From a checkpoint of a small transformer trained on Wikipedia.
Size: width 256, 2 heads of 128 (1 for keys and values), vocabulary 6588.
Architecture: LayerNorm before each block, rotary positions, no biases in attention or MLP, attention and MLP in parallel.
Training: a variant of SOAP for these matrices, 673M tokens, 5135 steps.
Each number is 128 + 32 x the weight over its row's rms, rounded and kept within 0 to 255. Layers, rows and columns count from 0. Numbers have three digits each. The size before them is the row's rms in percent of the matrix's.

# q: layer 6 attention query, 256x256, rms 0.142, rows 0-66,128-194, columns 192-255
# k: layer 6 attention key, 128x256, rms 0.152, rows 0-65, columns 192-255
q0 019:149151143129115121126118136163116122198138158124101143119137138152128096102074103152087152132042119111117178117157142165092169134135119108130134176163119160130177125138106164125149163096111115
q128 094:153135129098101122159140089125100163167142141084158112103115132041159148163127103142126128118161173150134092102126129142103121099144178051121151152140128144129170150119213088147097132133181105
k0 053:149124147161142153144112150141120114089098103135085087114142080094065102113195155188153096122101172221119108136145147084172132119108094154086108152140118187144114109127069099140170138179103180
q1 023:137123144078101148140167084142121106106103142165129099083140199133089102128140118111100162110127154168092124155097156088125162154132096109140123122154136141112148121142132108114163130113187100
q129 096:138131114102129133090141107122148118125107147128149153157090083137089115143100105170103154180135036142147145116147086150065156155079130159097174176108145173135175167067080148105105084064088107
k1 051:080096155094165086088132141164087127163079160078128123100069134153156082075146156101178136118101110119114074155140094136109157079120187063140109146090161116118179099140144145094092182144158175
q2 030:124105104092089160090128127094142144060134115143141206141122143165113092102130137133186085139103143117177112083136169111122144112126175139111141142112110154125087155154183136138114110138129188
q130 093:090124136118100088111114116115106130153071118110157159145103157084084223163132165088130104130079169190122129119167174130120088130052132155120093083095184105115168158111137066128124082171133093
k2 051:126081075186088140159154174109159094223174177146142092124107191138210202165105100090123169146155109093127085133090134136157121200134100106120135130112106070143091192176112078119142131098104071
q3 025:159144080175181126088088111101119076114113160153154133195131153146103138152122100088170202142111133107142148121078136171129137087208109115109162142132104134072127162140180104153166155116162118
q131 089:097105151087159100108152107162163149133081177077142142142088057119126122092132084138136102113157076121150135137117126175133150134113104130120184165078096095119122162155162220116101142102159138
k3 052:119114125161066130117103148137094124135148124122100168140138100126072105116127133074126085063089157142117111090100093164177172110142164165119061088133159173113127151149132170087133069174139160
q4 028:098092165081130140088089140126108204092112106105127156126110104083137106107148145150142124132124161124160070122132100112200115136119141119121118172068123134120130086159104145110075121154146218
q132 094:116143154153144124118137105110190156127152104118102163117116175057129154142185134050119149108105173102117131166104156167119093142151114113135079110109120076114107068141130082152154114226142121
k4 048:144106131091115167203116109084144189154145093186140147143130172143124155181122088159075116148167050136125138042150129109082144136139110192131153090162118156116135111127114110133133112057100039
q5 023:149097124145129129107138155180151134155111129127136139154116046172102146149160118142204119140031146121170122079137169057148141151140119209125149137122126157134072169156127171098119169136130162
q133 094:132146169123126118122149082126151137170071131055111137155063150056114147117149070098133101095141191127118115124118149129110109082105133116061109110139107113097105125124158083097119162139135156
k5 053:105186104180118175172117148068164152111170158103154211175174145098137176135165150122103152119145156113137140060109182110119151135079088121123125137136089140166170144135121135208185068150143126
q6 038:114145141093138142161134150160132182123162099062096213147137083155161116139134126170091100139123118128104077091188128122178090122018171088172147182125155119123171119137069101134072112144149187
q134 094:163122161138146120084118208191133110088138152125095147136129139115131112115119092128161110102125148128128117078116189131111146149083122156047128110131130184160149152110125087135165129163156134
k6 049:121080070092111091143153093102067098216169150154113086129126177120058102132115116118058178101185101088117171204154101146116124110134140111109101089114066146082148101089098120118088124086060056
q7 043:134119116136145148110093116079169175115066108060117194197110066118153170167135106057177137141081139095126144096124113106097112136140231178124128127122156119103103145127136179101090135097109107
q135 101:065129135130101080148131159141121155160146124140181141045204122149147152129136198118177070136122115175198137060097116071160154118147165133150085172078092103104159181159175125104139137140161119
k7 053:185156136088168155119145162168092094113139158163109070101079150160160131135144178146119122148185135154158177117181105108145087149135054163159178127172103119119101123152128089165116129108124168
q8 035:131160129130140111113112111169121078141142133181114078078162166126114166096096155130075136124113134154149165187124166167063158136174087091119169141183109139168131128167162114112211150112166064
q136 096:131153135098142131163092152104177141114137164139095135121140105114215095175148094107103171145170095161179161086175096185082117113135079090147184221144191105153128128112132128175089111105125069
k8 053:112125084142148094138144159148127090116103163101215136131068162168108033089167081159126144124166106140106093158140100136168134118141130110157147135080090154102123127144110146065075107139174229
q9 027:137139120103130161140132146131158122128133152153120158109142194154120095074130127185112093125134096110115061190153124199111108169077146082138123118127085103102121167124051123114076142142167145
q137 095:141094155098121090124070120115111130113153158149107107109113134149106137155163147159139151127129116121059169206067101121127084160153126189159099174149160092122116135124125118150122112109062104
k9 055:089127111108118101119115081147129179105141181088099120117121158120087117103099114074044133120118112090171143107102179134075114100176174141080158121093174061164110113129137137149089170127167137
q10 041:132118123117094161100114142045067153127119126090123154153130084164139142117107172039160133114134158148129140065143122112099152117089183140089122051134083042096165079142163143120142109139118121
q138 103:208126117141153144122125066154071173110129095138057083115112134166154141101100153148102229145109142109070085187146109088161154117183137088148137225095129118135167146168140222122104161106135122
k10 058:175171116149187126164119123146118180098147133183125105090168074085051129114156114179150056127082190105117173127137145145108140125133023158110165142162123175135114139126175124122057123085129111
q11 036:103101156161152157132114163108129074149137136097105065123113136128127179133163153194097122162116090038148131169136151130123176127136096105107146160149127176127141096123114132173168090138149104
q139 087:174119145144131171136143106156100140144226148145144135157178163133080116144151122092125186155097123095121099140162133169104151108160138144120142145115101162102121118143093088134174139195138141
k11 057:124121159166119152137158120172156100092096126155171115072140154086146141129099073152154150132130136155109111088085115102079121142139124108162142106129173077143103114145106123123095143067091102
q12 032:125085126094110096118122159143166100057165159129141096116150171107130111086083121152056105110127125132121097178121129180135130130104108087133096151109090129127154130147122138109112132138192129
q140 096:129120094158132158124135151132136160070125103181109102069126107065118089138124090115156088136099133062123155075170118142085096144142119097120092108106128162157127119177146090141089060087118160
k12 060:136083111148139151182100145135114173181099155146134100162186172114133109101179075210082132140147132176148125118112174096125105150137134148135166132162074161203133107135110138182134140095081125
q13 031:108119152075123109140054165159142147142133104104169181168114156136135150189160118152106099096136153084133109108149197160168111141080142118149143157085185119113131109096112119158112075111142186
q141 110:083135138150114097100116153128117141133128113161079115148177153094125160128115155078096100101071202106161140141181136128199125085119152087108137140105161052107158085153153122198089105103138108
k13 059:134111138134063116091132159093108155148148129111044124183115094115113183168110136116139106137105156108163117114130155107157144132153123116102107168124116194164132105130123157199189149098154163
q14 035:122177167120119106099124117157164104154126136125142043129081188104077135115092092129062159151156123114146129186137160163051141124148116065127133175135105113146060085093131111132188160097168104
q142 099:111131119179149121143111072173059150123193122155137046106167129155071128112111136168169141133165122114157173160095120186155135116137116144096131117117106145133095197137135142146108097148183158
k14 058:074112172122138125091185158106164148099088160178159166110075110127126162157102122119121087112164125113133188105154067139100101176060130139123113131115165080138154170131110082103139061101095112
q15 037:135100156064139111115156152139143126112156099095095215158134133105128095120154118150134135125092123100138095109160164139159133137107114147140083165104145132138165107107066138132092100131119220
q143 106:094112205077067134109144151084073158149202103152152154106179130124087152132159115108201102141106132092109122148031088118131129124092116155134111149128157087102108086121124113111116094149141085
k15 054:065139131099112122092118087127137146159163163149082096108117104090118204173159064152087121092128097169101173134136097120124056115182127095115127092117160148146111201121096120142153121072101091
q16 043:154179100126141150149140090167162072170110179173135108099180119121110116083111077152086131148176122191096147189135180167164122153166087137166136147124152161194154126114163142127170157176152073
q144 113:110141102111155187172118101116156161083088124168138113112132159154129143092080143091150191127165075152160126095079065116113129171076120151166066160081154119150107191179111108077113104074119078
k16 063:097186100128149089077074087134118109151183092097135157190120142139114128157109177115137079080073095112135101156203175166101161169148154093089147082161121122106100092124137183193169141153123182
q17 043:107069099182139181117158135154131197084078089074113109161095095136094081132131123163112173114071166111149095129136133118103123145179151154140187137128124121136197157096119131144120109162185162
q145 111:154101131091139159158126171147161186135145132099144098156145131103142122133157155120173153154112086073182125086108102161116176199116103053169191162119088170094181086168089131172136124141105155
k17 064:118086108119129114118111119120059156135181110184137104098138121133100108108119082130142151145151129147091209120091125147121134075131052174126110175156071093085096169136142123133092125119100077
q18 035:136164165121173151118163202079106065124149106119099173168102159060112108083110069158105130133164107165122117173176137175099134137106095098129140154086212144101156133089119121122132102108157167
q146 108:125086121149088094132138147075164141115142114154090151156065122091132134130107153154115121139115171127133117116146155123115086115129125102137103129120113144144101087128138146137100131169171111
k18 060:154107143151139158065144112181105131101109124146113145119164100126119207147168090166104121106109076115150144107118154109130120126124135137138088099154169097151077058141141114136110113126064104
q19 041:146082116133131148122100108090146151121113084099104216167123056169153095098201135132201111117126149077073095038134110083152127123086164138119108118077149126086187094104105142127121126101129155
q147 108:159137100198140107119100108150143120100119150120049133194100162163080098080096066168081202139133160150138102152156180126143158090144169195131122192178076049138133125085068088154110088111174116
k19 061:113124109148107139160201140168067161108143078127070124118103130156138131174128082082130082095046149178120150176102143102152082123137104085139139071193118142132144207082137159119104106148167136
q20 037:166181144108137110128152156120126110119158111169128099086137179102139106122080116123058137137201151128102166192117164191090134122120103107087125160135123109133074128133183118104168125141148125
q148 119:133137114159101130123142135098129166063121152101082130125135124172147143113133076099109139162170127143119146142161146129134185141083041129141103201186157116125112145079065125092092089163127116
k20 057:099175104089110086123094116140158101116204199117179154123113168127127126087140100108115139124139132135153060157129130133140086088086144171112153098079153081110166132180123139181121075127093156
q21 042:165137110056154159101166142150105090131155137102111181128142111099103108081160125171111142105097152148101124164149161148156107110098127082140131184097167133140112145103049118143127131128151160
q149 111:100166098120104141126141138170161059084085160143134168122137098139122117126187145117192087114102184140070124129134114116183128086130162138153131141183140070086147127112139119145139132101093099
k21 062:075102146089129192079090076136136181115139080127165066143135114090094153138146144134094138074202169149120163145123117193165115141137097085111137133124172163125136145155128102154116175160161093
q22 045:110145147144142117138124094146104190102165125186143064134159104150126176163102148103142143143125118143118130115098063116110164103119150180080132095132039087130139162165142147135141087144098126
q150 120:159146093092124128186164109151133142090072079113087159130085181171157127113107152121117154176144085135180110068151095085162118068019156178182086141087147062115109102184118061146172095126120178
k22 052:134142166177094124146105147089144164157046158178155146158176149136166161129141121116144122148089143082096124159113127175166163188183211154113163209152090147085152157111103154087163141089141086
q23 053:151193147083152123124139140142120074135195190148146137109137177084083172117093085124095154120183136165136156145178152183096154138108097151108155151145159159124085141116099080109166112156138088
q151 124:110196096127164122130122119100131124161139153155223106142197148099140098137143079134098188126149105154112178125159087175166171129111132110104156114165093088139111156153137199161120131135124134
k23 059:116122079125119134145120110167126140133092157154149145161154134177134172122127115117160119116168133132187151053153129127129119176078156110156023124124176071109139113123129125104196140132043151
q24 045:158184128132113106168107075156130089137147140188170150126132143132101159136116136071151193120181113155175145097134162148114147148107157187114131108194131131107082155153108105061101137148096102
q152 119:073122131111131162152113144130066157121105105112213143194139147164198113125083175197169188114134120114143053118136147129116196168156150106097130192115088116120176210092135226139133195158139092
k24 051:089160124137119150102157158119175125109150167123103137168155184160185158148083189141067083127141120122098119127133104122166132160172147133139143177144155103135115097118120178147182093119098105
q25 049:159149104091117144166168181122177066162119128134120143131112207117102079117130142149129122135173138173160136148151177183106130167108118101154156171134199186131098141131158086113166166101143116
q153 122:095157143155114147133178094135149124137097112110093078073130135123090175137147174137142102139146165077117178147169094173038148151103158112062146113162121197127133152160102136090142157109151167
k25 059:130170144101099167150086133100117116096143136129097133176178105158144179131151100106216122114153115105154105086062138112153102185111092168130119167155156063083135134105050147210128106160081087
q26 060:134116170164153135093173118161105160118134133108114125090166116107169103097122142195083136114074132103119158195129157134164123076142133080158099159100126096185168104106103146148097143132167149
q154 110:120169202138184109101082175074090117172137073191096152143160105126169132139129079113116114161145126063155127170116120092118101129104122110148115128098119078103083093130215117180112107145146069
k26 058:128143075148215168115120131124136126144135111098133122148164113118101097109162082089163159115161157103115092184071141086198107082126085154169163126090114128110165091129117145163179106169153136
q27 056:116119134166102084156119109092139165113119134158136144170154088138088167111123159117142159137118132129128137081102132115132121153094167149091163114182102100106136173117077137115078144127112140
q155 127:132095141113094124116125139088141119116121131150120109112126134129115128135096127134093170107186106138126175121108075181094151086149063146096147124149173130132121098126118139091112153114120132
k27 053:129125118107158137180099165121148138159024176129181080084103114079166107156070092120131140157143086135081071168107108114131149115124131130129104152091049201096200167170141131096145148142182169
q28 063:131144157129157144099136135210120117120158161158135135105168167106128093124090128148092125084103129131137163190142146156125143098141134123181100145125140140178134115136133116102156141154141088
q156 131:123167106165137061135091135118155197190153143095077118043111105177132182114152133117158148183159155103148104143123087128124175134079101172138152115125113150148131074130198156148140072200136144
k28 066:020092109102106122111101103103154136151148146191152147166107117115109154092080091066126124126182113143203106150115129128126138133124143170116134157075195115092105181146150153148102080156111064
q29 057:104122136135114147117173148111109092141104134093174122106122142083073094091114171217067133134076093160152188156173163182114113131138119085133189172108152124157181146086087113120104179141185131
q157 110:175167127149147101147169104095137072064152153140155105099166069127142128072170141092153122143120098145091176098155148156130141132120122147167179071186144120078105134066141101081057096071090133
k29 059:105116153099128127112151140128157086118159093089103123139119166163101185174124106091159094139163151104192179096116129147144129211187118200137145115150095125076107106083107085191120076101082087
q30 050:132104121124065127088082099096150219122116122124127139157106076133136161133120082078146148134162159081052091060101135131138157124149142145126095115152079085103083141141119140138100070115136167
q158 121:130127165138115141119150151070104057155142111124077119101155113165129195089185184109131121082201159150176120066123154160174113120114102155135124053143207101117079075129124120124149099158145169
k30 066:100182142104144107170131116106131060121078151104150129147152112130137146118120200140140097104140124147108137129125152154103155196099124076153146109097112173084196146102105192120154092107128126
q31 055:128135102081139120109085143180111062117174200202119160104163141134134137137134135042161137094169128115139119101121101126157138138082122176130099106138183097137138073153092100101138097157122109
q159 098:151162141089136155064127135144144138128057185094056108150184119164136144148110129103145187162165142105110094092139141123149101099113155143132147109107096120112119081101147118139085115086108108
k31 071:141144119068113145183075102153122131120166077113103130144127094126112172121130122161142089087119145132074125093132159098111135129188079028153158106127150151100132066087142186154147146145159210
q32 060:134138112116107094120122068127129138123132124165134132110123119126105076131113083094129163097097119155079147043164054120134087131078077178078135159179096073118192167127109123067049122178109137
q160 110:054163148131142158174173171125115139198193114122136082090118177084088092121128145085159117127050153120166140131127123088119106086168133062101168162092140071123177103169153169145116135164160115
k32 064:118132142137143116147133159111150127139101227133161098150121180093180155128071186178103120155166057183161107134154168149099176097126158180171084140152102134147107119130144161065156121108132086
q33 070:150161130063108128156144167096158053130163100110119129084115188112123084126147166183140123124218098147151148098131115244129108140118117111171147208082176169128118129127132078146145152138183163
q161 104:185119152140091126119144129140082036152155084141144114128164090158118116143113147149126140119141156123117098088100131089098152103129132093141172094136140094079160084164104091129112109095138147
k33 062:117133175096094144123154148141142098110209090152091125178095138083123144118158198125143151089099095179147132142143164125115102160139090074106132154180198131151106165104091187158097152158093131
q34 059:116141121150130142097100084162090118132159167158130091154116130147166128123117117139092007119126117141076140126123165144164074150133078124130131084080114160135127164180155118099159097184163111
q162 111:137103113079117097109137128075184146104119136142114140126111161133118160130142141096134121124172090163140092092183112124148099129133148212130144073106144124087132173120117096039108108129137103
k34 064:107149113148131140075154103180179116099207143152128107134077181164086086088099114141071076090157165181129152141145174124137217088132139159166107170164154189118121104119130182121106108137146130
q35 073:123134096212105111159129097052173111106105121135140116128078122154155100119097139137096160127126146184117115122123058142117073162140150061085190124122129128134156136103144166128117148116123149
q163 107:122100155094136123104134110130133148212122213120119103147205128139119108129146132083110086129114141182155135121168111141096123131172133143131093093138128129132162121126110156060129138153138150
k35 072:223145096130174097164144137165104116181117082120055050103167111119152151136165136135149185159155142102107165189092119094193137131114136202125158108111088182180125110154132073106159148092159123
q36 064:178173165171112095174120160082132115116100064181113167123125156126119087117119140120116119113182115190149118086121095147051166168098129113071150146088139153131121216160153046137148143134131106
q164 109:233136097106132075131125112202102146104125090111180167116094117109147102142105136172095155163178184091186142098133128100133129192176230095090130061123133139127102108132141167126173100147122144
k36 068:093148079161143113172132143133109153093025147068147100097097093168131151146103084116129131169146145091130170055151109129115088147134222150154099122118051106148162101146101113090135093098154183
q37 065:078082128119118142115130153130168202159105112068129098128100119088131171139136150175084095138196100124139142209078143176105169093173165126166139163071117163127060160140138130177170163090171101
q165 105:064092104174159099107156123160154037104170086177134136136177094157225138160172112100144114109105098083114103122130131091139111175103189118186193131179132145239135123148159111133147136094113110
k37 061:150108146117149105116055124113135138120178157120140145106063120093129086133144075160080137162125096185144174116139121107145125136118110122122156134105183135134085148059237083097128118093094106
q38 093:164091124133118122131152176078121153143140133179102146148179087133134135150138131083185171124149152062138105114129074121126158156185109112057129095140126069097136126112104123147121132138114115
q166 100:204164139086132121134153152157120139099121202078048181130153079118143141117079130172118164125132094179149083120090080103084099100172120159125151104130123113079067074104168156129115115117098138
k38 075:202161153179097153170120120157121049093104119164163111127071186136116135156114142143113148144090179184143115156143141126103112113107123100105117138157169189166086141163102157147154136059098141
q39 087:079098141070120130065144099146155163102121088131101136159147087129109108143120121073169100107112128153074115097147094096182114171088043178102085187180071055167169112107131139114106148195099170
q167 089:185120117152144122093082057154133174194167227140160124141175079111225144097096104105094119105147162147132115161093107057116120126171176195153155112155112152147170085099130067133114132108124159
k39 076:112105137106138120154096119133152133103178175128120137160134154154170158169118139131142113116193116041154079099165138181137211116202118102092160077103090147071118144076116085123126088105135128
q40 086:119137143178120158158138140146079144094131123128095124161117135107145167079126216107146160127138116138171036130163107076130141144108144073193089034105130110098134118138170152125135151151105166
q168 102:099096121084108141103147190094140143172172122113169159110092087110169120146084137093169144138125179131074141137130104117094101167146147129067127134122132115163120123115171158131172159150159103
k40 073:147132146121137147115155167126124077120219090155150110077114158149090086176154014117069066148124134184176182185091105163134083103157117154067167185150110128131122207190103123125139120200140152
q41 085:129055089164162129143123109072184168150101135170102034177145109140200177132148162137147143107151161117100080125140116112135077150186124097113165116085075095124135121143145164150131170143134118
q169 102:115164077187167138104104167080172128109177207063154130107101156110065105114119120091112124161149160127118134092137101122152170162130167131162201143153115141175198149103135089138148080131117164
k41 070:179144119163058092183119108111113180107077141076084138111070177153098099115110087127080196160135142212093117160092110058127136063142161196156101160117127152121096124149167144111140152094104149
q42 092:190062135130111122136085190109105135131146133160130120149130160130131066116101045074146176122120102076157160137117138149110121114177130096091132144163141087156112142200082142175105104128155128
q170 098:102161107163123118103113128164110067143115157093150091151089117109149127140124118159143133147154146085137102172142069098151117103050127136088131118132201162137130124100093105171060104163100144
k42 079:150126135157123121161152128061135129131089153142137061053145140133125177103082132168040107128113131083093182162106114113111166128117123106153159160120132163139139117105136110129170123080134092
q43 085:139147151162139189191072093179151089146155092191108149107167094149142134086106148128149159150158140175137153111120170144097129107164068160106096132123119148123157102139181094099149141134109113
q171 095:154111151100135210134168098108106130131127161146083081129086072093132100134097105116123182113183215151159149145100156052107126099131073200066128162089227134164136150121125141157093125166149095
k43 084:047115139100135127104081168150108192116218166092101143154114184084070103154115134132146134137100114156160120153148165088122100092146126149148101141123111150164070113167142133175095132123126086
q44 100:134157098104196114137137100169130084165087135109165117112126193112144102210111100159104139128091117094132135139143140124105092094120144114107136127047152183158139116106178159080133136165129114
q172 088:100129140160080107144117075106121100102141108135113159114154155169070140099177139162104147108127136126138158096142129084103117084122139125130183176150128160123047165150133181114146064134041137
k44 072:096138186171125073162175154127136156172199168139210139119134103110111110123133158163049104107184135187108146188139076146083152044140178168137106116121108128068121113097157116142147145149149081
q45 089:142130100152118127088148120071142103096064113152109165139154125173143122113151163138160101153108164160079109069157118099186177210087106127130152118116116061180160137081125138114079119111131141
q173 095:134156118130150095125145119035127155103120150095088146130119177149113138119132084133132123143165168162086151137095130158135133116137105054099163117155172171101076137102128070080135089150135167
k45 093:116079135152220130165187139162107160132140102136095122083174108083171138183150143129158191100111144072085123117100096125119062103114092121092124114119126140178163134100165135129156150174213165
q46 101:108158173108108179119172051170175096168096133123127114160108145103139129124129139117086174171103056121125097177095127161094169074142169137117171178165074168118135123107174163110122138141139181
q174 095:161198134095137096229124110163135133137179150164134147112129101088101109102149075145112137115092124138132182069130100154131146082161103103142075147136076077133124128068093096132088104095069099
k46 088:108112122103155137098119125153122092166136162093119140171097130128115130097167162146104130130175158084126101135203110132189162133142170167135156101111084116126155040097194070095119188171202168
q47 094:131137116150215141157117130180129147118069110123137074119147193091149158141068119174128143134089078143102145123050163147074121096080147051166082131127169206126085112133148188159101090122094131
q175 094:122122154125094132130174117110132138148079115105077166160110189168113171113139168158123138145118114146141090130150168130106082141146114180144129135142130098120112107098178119126138133103138143
k47 090:134138137104131158172188079132144102180117084104088072117107117110157146155122125097133155124114115121197094101130113124113190102115152150128201096145055170111162103132176117132119122116152160
q48 109:179133104161144118189164158122157176133097125109085154154122122171140116079111187127137158143118108093082152113138109186095068110156108073156119071128105143125158143104124132103107154109079130
q176 083:194229127102089100175132077147109106163070123104125139139138169144180145103096148140106147097130124145081096141107128072126156085168135140092123131131063144078123114131086194131125184102111112
k48 091:129187158109159113121148106128135106149085157066130104154138158079123102144193153131105128222147136119104134146180123155099111126088094118126093128096106188077124127119113150093128126126120073
q49 111:116084185133106141113088168157114126125188073099103162162162094081152182082134126153098112106123100128122119103057147085091174133135094123123149175107163128145092185161122081132098119122169178
q177 085:120047166085120126147109147120138060068132112130049136151107107026142064098156146107148140113112103146110138097112155158126136160127062146142158162152173104124144175132143109104153179123179132
k49 099:098124057085134108202051146161123176134108116148087107119116169145166137141116136087113107097108115125126145033117185197107123132111141095101081151149084130102158142114118138090117129111129179
q50 102:136112093169086147097108104110136151150134131100119190175090152139116144075144121183116112227136150143113112143141171184167138079171122138146162128125123106113131099131076114102104121134162177
q178 087:098174160149151107110105152091146171150129090170159115155131158149147120103081156082185155120115101093147123141109140131091151135122100041153102151121110134081177145139130121090204162156151115
k50 097:156152134098163194149130131129149039144079066123134129168100161136138146178087061094096114111066131155109131105156106130154202089189133158154221057188097143157126145163136127085149081145123142
q51 116:145148097124116108140163146085146160129182182096116166102140105137151180073114206156127097121154169091138119176157146113184111175085099092121123122149184100110135132097129095120102158168180134
q179 084:149154090131129114081106090105149126114127193118138116089136156158120191148192126129133155122158136117090151143145127134140096116171178170079159111132150131114067107162118156125082092145144108
k51 097:116130085174067132105076132075146130120101120111114182097120131051136094087208117116123128125070128114138102121101144156184109169142128130131134157131117111100220110105115109134094139192153143
q52 132:193111211074152139144117181151111157062146075113133087133171115141136164089052151161109147105076148172086103129152155115119137152103113170131078092153137179117155094152208101124131043121141154
q180 069:126159164104155106141143123119180177170108127117117094163106154074134131120167075155083115095076073160164110121143132176122050104131137108120105163107123094106116092077152118189101131080065110
k52 110:127130164124152118134122126174156132111212041147115115158090113126065116156073128159156091116129160150056136170186154099074030132180102129136113129166171219121146113177158208137140145173108153
q53 125:132137137131146130170159094064108103140117160133185166123184094129148148103095096106182106117153082122095122129088109131092133109108105099113108142086120114119182107129151134143091061132144104
q181 077:107070123137149153143180108157094140077151064117189122083157145074131082089120129142089058115175156117143161147108142100142146101144135086157092117084196130141116145129075116110136171100118162
k53 111:088151148106095121132178147112097109144155163131141132119153119065169127130147123058135135164146109119048110126141175089133123068046094135119112139138105129133156134110182133113082062136144118
q54 133:157195156134100087148137145140154150163139142072161106197106076158122157148101138136151135136064095069112162123094117125155065127122166126152074137167138076118102190112117171192117066142148098
q182 065:134166158165162116113142112196144069162097044097131088162141116125143133136109129136087099101166162102149114089155142177158138154120141049114088120155080131135088120114115128162096116133130136
k54 115:150170130143150109137080127118128183113128143122068190165107186146097151136116112157086126112144170087188162100153168125145127133151091097177110142120147116084102116101158169149091149126070112
q55 122:115107138143093150154167091132126157107153116091093040122126137120089146084136108134164087136144149140141020108186171174141111124145177136130108132170063122117126119105069115098141118108152124
q183 090:187126113153144133109056146151136114143108148157090140091140070117148180121190105114138158173150073164096090161170115131113149086092114141156152176077142121137148187144099119159013129112174112
k55 098:125121123183089151155122156154146128121142129124136054135107186135096176154061139109109139116111101102146123103105112168096143179182150111074080181192132129123125124096175099110113063121116084
q56 124:149095114080112121065085167126161125127117126132103130047139102192129124139169203097178136125126095131172109110082148151149162168128125152143158201162113128167159170142182181141139132151158140
q184 079:119138129143086133148142134141049156135157101117141162133142141116138076054125131145133197053124149146143111125104099081167101065183157139141085097156123135083136138130111147173089147120119184
k56 106:145169127095135111129084050170122119095117121091098133136106152174123107089118202147148142119091138154165154155108139129109131164094147131121178147155150163129135158115165149130125144146099126
q57 139:121135108087096144167134147161094072111130133161105148084153204111133167112129152099162092138150157104091119159135097136194097084116129096097111092099103199113204151140157108142153088105177097
q185 066:111103120102088133145117129140053156146148141127088132120080090104049151164161106111120105122111177148054192142153170139122126127135109147099146155118145068094104137126152098169097093090136112
k57 122:152075159100086115108130157162158120169070172119087097077109129179124154140114097128125101177110120144117157105113113090124114130190077147092163178108151158122146164113137168115090153118129203
q58 123:142084165108109176180107119065128093123131149140127119133067090138095141116131163108136173194141128185168112171064147097117108105185108146075131137140077120148129176097127121161113117190106153
q186 073:114093131112138113094112155135113120178118124086170144119155178083181111160042142151120043129117150101127098135101107129178128121090151131129060213058142108131109127080109155134123144158130052
k58 115:085102131125111190191092102120135093126130115155188097108141150171114157143163062196091143132123114132128185103096107135088092108148172112123151140119115112063155114140120085166137116110143125
q59 137:154157070168128126050188127143116118109079138180123145152069140093141128145135156116119155154150110142137105148076134185081140122110135085150154089129122177141135068166132123083110088101128077
q187 067:090128127107134145118132156113136142148132135145140111149135155146148139127107106144137134104100133089131107101099118119162113135119136184125144129130177076194168089117156100132120082168092083
k59 114:193106106134092128084099082141097075105121151106107110120145131120099120155139142110131090138121167138113089129140206146104167092114148074054079077110069169121136139102193138118084149147115139
q60 140:141084096137109069145141074106138127164126176153097126122158153082161148124116159146153145146113104134148124126129049225089155173155108098095095145121147124160096091175182145120157128130192125
q188 065:142151110143105096150179128114128128131153118126198157156114157131133112108112145168148122165107111150096069126091171091077146147153152036128164126102109149103121175182071139080189153074176118
k60 123:114133151101127086067093095084098132165180135127125130134149068117113122161150108164137156073103108105105171111143147130123135107109084150125089167108099123121142123123140149148110120121139119
q61 129:117167122205148060041071094061178091177109122180146172156099138207143096085057137116136102163144131120130119146161155147163108140107128141124143136129105093129069144108128152098152129127138098
q189 073:116083060050130170104151138067141123158164136116114062157134156172093155118175089123094150130144106115091153117127123144185119155095086089124196108169159103124114206096102107165115114127117079
k61 107:108077149138115094127152094089160108135126124182127161125147120131124107146108164111137134163102142079179134173092151106120103137146154156136156193074107140087059034114096173103101120143171131
q62 130:127092142111125106148105103165103081153117134132102075140155118119170105169135115124112139072173148154114142101112168069147167125110096147101153124035166174118129154083100121157196126087166158
q190 070:109157130133091110194126138110168123142110128154191143124106136099148069111080124105160132139143124110102060139106080095137112135105045106112128103074197134083153220102165130092122175113167112
k62 111:114102106143150168105133070145131077210105135134174137101161111113099160171127134147164107076230091126143164166125073160113107159111158158094131132136186114073108188107126082085086181128094104
q63 127:075127129138175080100108098121172156132087179070176123110118105150092135096068118128098130152146180134119056101085123148098104143065102160126154086169141117154106144125101151182126070099156109
q191 067:153176129094135101153073107058148154151156203186194164151158129115051070178093167127112147165069102122094149135105086173086101124116111095151156085146153119101148121132132104118146130150116144
k63 105:101133093138147090074101134191162120135088150073125133137113105140098185068158161132098129122131211119138041156155135183084182140099097138087084180116152097115108114077117122113100059115139120
q64 132:086136135095141127180123152161171098147147127128145110098084213136117138149190142137146102094148119117106123109109092108168137176144145100065123115169085073109174122108100111088101132139137145
q192 069:097143091131105150117112146078125085139133116145144069099160068109144132091140170094117178151153114106135104163131135089083165109170119097123138105095178115070120112103080154089097143123144115
k64 111:097144135128175097130099105107175177141166080117140161070076184147153114130107157118179102087116183153108158094129109132229103168140166097086162153136143111171127064134103214092193119197124107
q65 127:119068142089143131154053082088185146111095195140141069135138145132149151139101098040131151077078123114167176120072152128097181067086105137140172156084091142149111133133083090122095098096089061
q193 071:170148122110095114085129133159118104118081173089121127050154171116125118109163168087113091157153093133175095122108131132108130153115172117127155125128157086186131143160113089106111094142066175
k65 111:121138183080169138113134127091209161139113176137127144132106105123134116142169050107076080129121100118136129130147164094159126099164149122141172138137155139074164159115153104096096095141133084
q66 137:100131135135096116107153066160197140158131135091133106128192134173149129150076134165072092133118087124077099117102158130127135118100107129159131128131131166118089100119175103206150135125159104
q194 069:129113125156104120062087120088127050100093144092086102121128103156158166164112153088153114105130096135072135105063187109132144108139177140124098078145130165165096093128176152181178151182108078